Part of a small language model's weights: untied embeddings.
Each number is 50 + 10 x the weight over its row's rms, rounded and kept within 0 to 99. Layers, rows and columns count from 0. The size before them is the row's rms in percent of the matrix's.

# q: layer 3 attention query, 256x256, rms 0.0941, rows 219-255, columns 224-255
# k: layer 3 attention key, 256x256, rms 0.0937, rows 219-255, columns 224-255
# v: layer 3 attention value, 256x256, rms 0.0812, rows 192-201, columns 224-255
# o: layer 3 attention output (transposed), 256x256, rms 0.0649, rows 192-200, columns 224-255
q219 094:45 36 51 53 44 45 63 55 48 62 71 47 49 40 45 66 42 51 52 39 44 69 46 45 40 46 55 47 42 64 61 47
k219 079:55 58 41 48 58 55 60 69 30 37 43 62 47 55 46 49 53 39 62 57 62 49 52 39 44 32 46 40 43 37 52 34
q220 083:45 51 43 51 44 40 60 51 57 70 36 62 55 52 55 65 58 54 62 50 62 47 54 48 44 63 60 51 47 45 51 39
k220 077:54 32 50 68 45 45 32 47 48 52 40 28 51 52 56 38 50 68 45 49 46 47 48 36 50 75 46 54 42 54 55 55
q221 086:44 68 48 50 33 49 52 35 52 58 55 56 46 51 66 39 62 53 45 47 44 62 40 43 33 46 47 49 36 66 43 59
k221 082:59 55 53 51 54 53 47 56 45 58 53 49 56 56 46 53 46 52 45 49 54 40 64 56 62 54 46 26 55 63 44 25
q222 094:46 49 50 56 48 40 53 60 43 58 67 52 48 58 58 65 47 44 45 60 44 62 33 47 29 39 59 34 52 58 63 55
k222 109:49 53 40 34 69 70 41 49 61 68 50 54 49 48 44 44 48 51 48 39 59 56 63 45 62 27 51 38 41 57 46 30
q223 080:55 52 37 60 58 68 52 56 50 67 63 55 44 44 59 47 44 48 52 38 31 51 40 43 46 46 62 50 64 58 38 52
k223 094:58 57 49 42 70 56 51 31 69 61 39 53 49 47 43 59 52 46 53 42 50 59 63 54 57 25 56 31 54 51 57 37
q224 094:55 59 31 56 46 44 57 63 40 64 39 48 55 73 66 34 53 71 38 60 38 40 35 53 38 47 60 48 51 56 47 45
k224 174:51 51 51 65 56 56 41 57 50 43 57 35 59 47 43 50 77 48 58 44 48 42 60 44 40 62 45 37 69 54 49 53
q225 089:43 45 58 59 57 54 26 31 54 48 58 34 48 40 29 61 67 36 59 48 69 43 61 33 40 58 39 40 63 46 48 33
k225 087:55 50 35 19 56 55 55 55 59 75 34 57 41 50 53 56 31 42 40 54 53 65 64 53 60 49 53 62 44 45 50 53
q226 101:54 53 49 39 45 46 64 64 48 61 47 61 54 62 72 44 25 44 54 39 33 61 41 50 59 41 50 66 46 58 44 69
k226 074:44 47 48 61 41 48 58 31 47 46 44 42 52 41 37 49 44 60 58 46 54 52 34 43 56 40 47 33 53 65 43 55
q227 087:46 33 45 40 54 49 53 57 43 40 48 55 42 34 49 50 40 41 40 51 63 46 48 53 69 34 52 65 38 43 62 49
k227 103:48 52 37 33 55 48 60 46 48 62 45 47 48 63 64 51 27 60 31 57 48 74 47 59 42 37 52 61 23 43 62 58
q228 091:43 38 42 46 61 54 34 50 34 51 50 39 50 53 38 42 63 59 64 58 57 47 48 45 61 54 54 49 50 42 56 39
k228 063:52 51 62 38 58 68 53 42 54 51 41 60 43 55 58 59 47 39 27 57 61 57 47 60 42 42 48 38 41 39 58 37
q229 079:47 37 58 54 41 64 43 52 54 56 52 33 40 58 52 47 64 54 63 49 60 40 49 33 58 48 62 51 41 30 48 45
k229 065:57 54 48 51 58 63 27 49 54 60 51 40 62 42 53 58 46 50 42 55 62 44 59 68 30 45 42 55 46 54 53 48
q230 121:55 49 42 32 62 64 64 40 30 40 58 55 50 41 40 50 29 47 47 56 58 68 39 61 54 36 45 55 56 44 57 47
k230 106:44 56 57 53 45 52 58 58 59 48 56 53 38 59 76 38 35 45 41 56 50 56 46 59 60 44 57 57 35 47 52 42
q231 079:49 33 66 61 38 48 44 64 54 41 64 48 39 57 48 51 65 60 55 42 67 49 49 43 51 49 71 54 42 56 36 24
k231 071:62 51 58 46 61 65 44 57 57 40 53 48 54 48 41 56 62 58 55 50 69 56 61 59 46 41 50 43 64 50 46 35
q232 107:55 46 40 43 51 44 60 57 31 54 43 60 41 48 45 44 18 32 42 40 40 59 53 61 47 37 33 59 59 63 68 44
k232 107:38 49 35 54 25 39 63 62 46 49 54 44 54 58 78 38 33 42 47 45 41 42 53 55 49 52 47 60 28 43 45 72
q233 097:51 38 56 40 57 39 53 61 36 30 51 61 43 50 43 40 35 38 34 49 49 37 66 57 55 51 48 67 54 57 47 44
k233 101:55 61 54 35 34 40 77 44 49 63 45 57 45 58 63 54 34 42 48 52 50 60 45 49 52 34 60 61 53 46 78 57
q234 098:38 45 55 48 58 38 64 67 59 48 50 63 60 53 51 36 33 30 40 49 39 57 53 65 56 51 44 69 60 50 55 56
k234 091:49 61 36 41 34 40 66 55 41 47 42 45 45 56 69 38 32 43 50 55 45 54 52 51 54 49 52 61 40 42 59 66
q235 097:43 39 65 61 52 46 35 56 67 50 48 58 52 29 48 46 56 47 57 40 40 48 69 42 53 66 54 56 66 50 53 51
k235 075:54 55 63 48 45 39 54 37 43 40 48 41 57 49 60 44 51 48 53 54 44 46 44 47 40 36 49 51 43 50 52 76
q236 104:44 49 54 56 27 50 45 60 48 50 50 45 48 62 53 63 57 66 55 54 46 43 37 58 58 34 56 29 39 55 38 55
k236 098:57 62 44 54 51 62 48 51 54 55 57 51 61 43 26 61 63 55 53 47 42 55 50 45 32 57 39 52 53 55 33 39
q237 149:25 41 37 34 68 46 55 64 51 36 57 49 39 33 44 49 27 37 44 51 41 65 57 63 41 45 51 57 44 46 70 53
k237 091:38 43 57 45 36 50 48 55 47 44 59 43 58 52 54 33 43 50 51 57 49 52 59 50 50 56 44 68 25 43 50 69
q238 126:58 63 54 60 33 52 42 45 58 45 56 53 54 68 57 59 79 69 68 53 66 38 34 47 70 62 64 39 58 41 33 54
k238 197:56 49 69 58 58 53 42 43 43 57 54 44 45 49 47 52 70 65 51 52 58 47 40 56 51 42 60 33 68 59 33 29
q239 094:40 57 52 50 47 43 54 40 47 48 57 42 42 45 63 47 64 68 46 34 52 48 48 52 40 64 62 39 36 51 28 51
k239 093:76 68 50 41 52 38 55 54 59 48 46 67 32 59 52 64 46 48 67 57 79 51 48 51 57 30 48 35 61 49 55 27
q240 115:42 43 57 62 32 49 54 42 47 64 50 52 52 55 56 58 58 63 54 40 62 45 39 40 44 57 55 42 47 64 47 39
k240 078:61 48 32 53 61 60 67 55 52 52 35 64 43 49 46 60 42 42 33 52 59 52 60 47 49 32 53 43 59 54 49 33
q241 069:30 54 38 47 36 49 52 37 55 47 48 56 33 64 55 38 60 57 61 56 15 61 43 54 43 35 59 54 39 45 52 56
k241 095:53 42 35 30 64 39 48 37 51 49 43 46 46 38 43 57 29 32 51 40 54 66 49 39 40 43 54 55 62 30 61 47
q242 086:56 50 49 52 62 41 52 53 39 52 57 52 58 56 42 42 45 46 50 54 58 46 61 52 46 51 39 48 50 49 57 46
k242 096:43 44 59 63 32 58 41 58 53 52 53 42 60 44 59 34 65 48 51 55 38 40 51 50 55 68 50 55 55 53 39 52
q243 098:51 34 58 48 55 50 39 56 58 64 63 59 51 39 53 49 43 48 65 31 44 46 48 42 52 52 49 58 77 77 50 39
k243 104:48 47 53 66 59 44 52 37 62 48 40 47 39 46 59 55 44 61 40 57 54 64 67 51 39 44 55 51 43 43 63 54
q244 101:50 41 45 50 55 40 44 61 47 47 41 51 34 56 39 54 55 52 50 69 52 38 49 41 35 66 51 52 44 44 51 51
k244 095:44 59 58 54 37 63 21 46 45 58 71 41 70 42 41 58 60 55 54 53 43 50 51 45 52 46 60 45 25 67 38 55
q245 090:48 62 48 45 66 61 55 61 42 46 63 43 61 66 51 35 53 50 56 50 67 44 36 48 43 66 54 35 60 52 53 46
k245 083:47 55 52 49 53 56 40 46 62 68 54 65 42 58 44 43 48 56 44 47 50 55 59 44 69 49 50 48 34 56 41 49
q246 074:54 52 54 49 37 40 39 60 49 60 66 54 51 44 59 50 53 44 53 36 34 58 58 58 44 26 63 63 67 67 42 54
k246 097:46 55 41 34 74 39 65 46 43 53 43 51 34 47 47 45 52 57 44 46 59 62 41 51 36 38 56 38 66 48 52 51
q247 090:51 53 62 46 49 33 45 30 47 30 62 51 47 43 56 45 42 67 44 50 63 42 55 51 68 72 34 42 42 81 44 35
k247 085:33 49 37 65 42 55 56 61 38 46 39 53 43 45 49 54 37 48 47 52 56 56 46 42 30 52 56 56 53 36 67 62
q248 093:64 58 63 56 33 28 40 33 46 65 51 49 60 49 54 50 52 51 58 60 54 58 57 33 41 33 56 36 50 53 45 56
k248 087:49 45 42 57 53 49 41 52 44 41 53 60 41 39 47 55 60 45 49 54 50 41 33 43 46 59 60 58 35 61 43 44
q249 089:60 63 39 64 64 64 50 57 55 58 52 46 61 57 51 35 49 40 45 50 41 45 52 50 51 57 56 51 62 67 38 53
k249 088:67 62 60 33 40 53 67 41 61 50 40 63 40 56 49 56 61 46 61 39 51 51 37 47 65 14 46 37 46 66 42 41
q250 097:55 33 41 53 50 52 58 43 43 65 44 43 49 38 35 61 46 43 40 48 61 59 41 52 44 45 39 49 46 51 66 48
k250 081:46 57 45 52 50 59 25 60 44 41 44 63 56 55 48 48 51 54 68 61 46 51 63 50 66 62 53 54 39 44 30 45
q251 079:74 58 47 52 50 62 63 43 56 54 32 43 38 55 41 48 59 50 50 59 63 49 54 39 54 56 35 53 40 33 41 57
k251 101:48 47 69 54 30 64 48 64 48 51 55 53 57 59 58 43 64 51 46 31 37 42 44 67 67 81 46 66 44 64 34 49
q252 090:63 49 58 57 54 44 53 50 42 72 39 69 34 57 51 47 51 66 45 56 45 64 47 54 52 53 59 40 63 53 45 49
k252 089:51 45 44 54 42 42 44 44 56 36 49 41 52 39 56 41 43 42 43 63 30 43 39 42 45 53 56 64 49 61 47 58
q253 094:52 45 41 37 38 42 50 48 45 46 52 50 40 52 42 52 60 49 60 55 34 58 35 61 60 34 44 55 53 35 50 67
k253 081:45 56 63 64 51 43 50 58 29 37 48 49 43 46 53 39 44 52 28 47 51 49 41 50 41 75 51 48 55 50 40 59
q254 086:61 51 52 61 39 48 52 50 62 64 45 41 47 64 58 36 49 51 52 42 48 50 60 62 74 43 57 59 51 52 52 63
k254 095:65 52 50 39 42 53 58 34 30 51 38 48 51 53 44 59 65 47 55 61 32 38 46 48 42 30 44 46 65 55 44 45
q255 090:67 43 58 51 42 49 67 60 54 44 49 63 46 42 59 49 49 41 47 35 57 45 50 58 63 44 59 66 64 39 46 37
k255 089:71 50 54 40 51 38 34 50 70 43 44 46 46 64 53 58 45 41 58 60 52 35 43 70 47 61 49 62 50 53 58 44
v192 094:57 38 49 44 62 63 25 51 49 52 50 49 72 52 43 53 49 66 39 63 41 44 44 54 54 53 34 31 56 57 44 59
o192 096:49 55 53 40 50 50 41 39 48 47 47 45 54 67 61 44 74 46 34 57 63 27 41 32 34 62 46 49 59 56 47 49
v193 082:50 47 32 58 42 51 49 63 63 63 40 47 70 65 54 56 45 54 68 50 61 51 31 31 68 59 57 56 52 53 52 48
o193 086:35 48 45 51 48 53 49 62 50 49 60 40 36 48 37 50 60 61 41 41 51 48 45 49 51 57 41 45 34 48 55 45
v194 101:48 17 42 55 48 41 52 67 59 47 68 46 44 54 52 54 49 45 73 17 58 48 53 57 55 50 61 51 70 68 36 43
o194 102:27 51 33 47 54 30 41 45 51 44 45 46 37 38 48 61 37 54 62 44 55 59 45 47 62 71 48 55 52 40 68 42
v195 088:59 59 49 45 58 54 61 42 43 47 66 59 56 43 37 53 52 54 41 51 45 51 43 52 48 58 42 39 49 59 31 58
o195 094:57 52 61 50 48 53 65 31 39 58 48 62 60 51 69 49 46 46 47 36 45 50 45 42 57 39 43 59 65 52 39 60
v196 088:48 52 54 45 47 36 46 53 73 61 46 42 54 57 57 43 63 65 53 43 36 40 43 37 53 49 68 55 55 43 46 35
o196 095:31 48 34 46 55 38 45 47 63 30 40 42 33 57 31 39 56 43 44 53 56 42 57 63 50 60 61 54 31 29 65 58
v197 098:51 82 61 49 56 39 47 46 28 53 58 56 53 35 54 49 52 53 40 38 32 60 47 54 35 52 64 54 48 52 60 58
o197 101:58 45 53 55 60 65 52 62 47 47 56 56 42 32 53 50 42 56 50 60 35 39 47 60 45 39 67 41 41 25 50 51
v198 096:43 33 65 55 50 32 51 59 55 57 60 44 43 56 46 40 47 50 62 42 44 41 46 44 49 59 49 45 45 57 48 49
o198 103:59 44 43 56 56 37 72 57 58 50 57 55 67 56 49 49 36 56 49 50 70 25 48 38 45 56 55 30 41 49 56 53
v199 088:59 49 54 45 50 45 58 27 59 47 50 57 39 49 60 56 60 42 48 66 53 49 33 52 33 73 58 40 38 67 54 57
o199 094:47 61 49 49 67 60 57 56 48 46 40 57 59 49 56 50 60 47 40 36 44 46 61 56 49 37 52 65 77 76 63 61
v200 088:44 40 43 57 48 52 54 67 47 26 63 52 44 28 36 58 41 55 64 17 48 46 66 46 50 56 50 64 57 65 52 47
o200 096:53 46 38 44 54 39 52 50 44 47 55 51 50 44 52 65 28 42 71 54 58 48 36 56 67 66 52 33 48 37 50 44
v201 073:55 58 46 44 55 49 58 55 49 50 66 57 59 49 34 62 39 32 66 54 58 70 46 73 46 48 40 40 53 52 30 44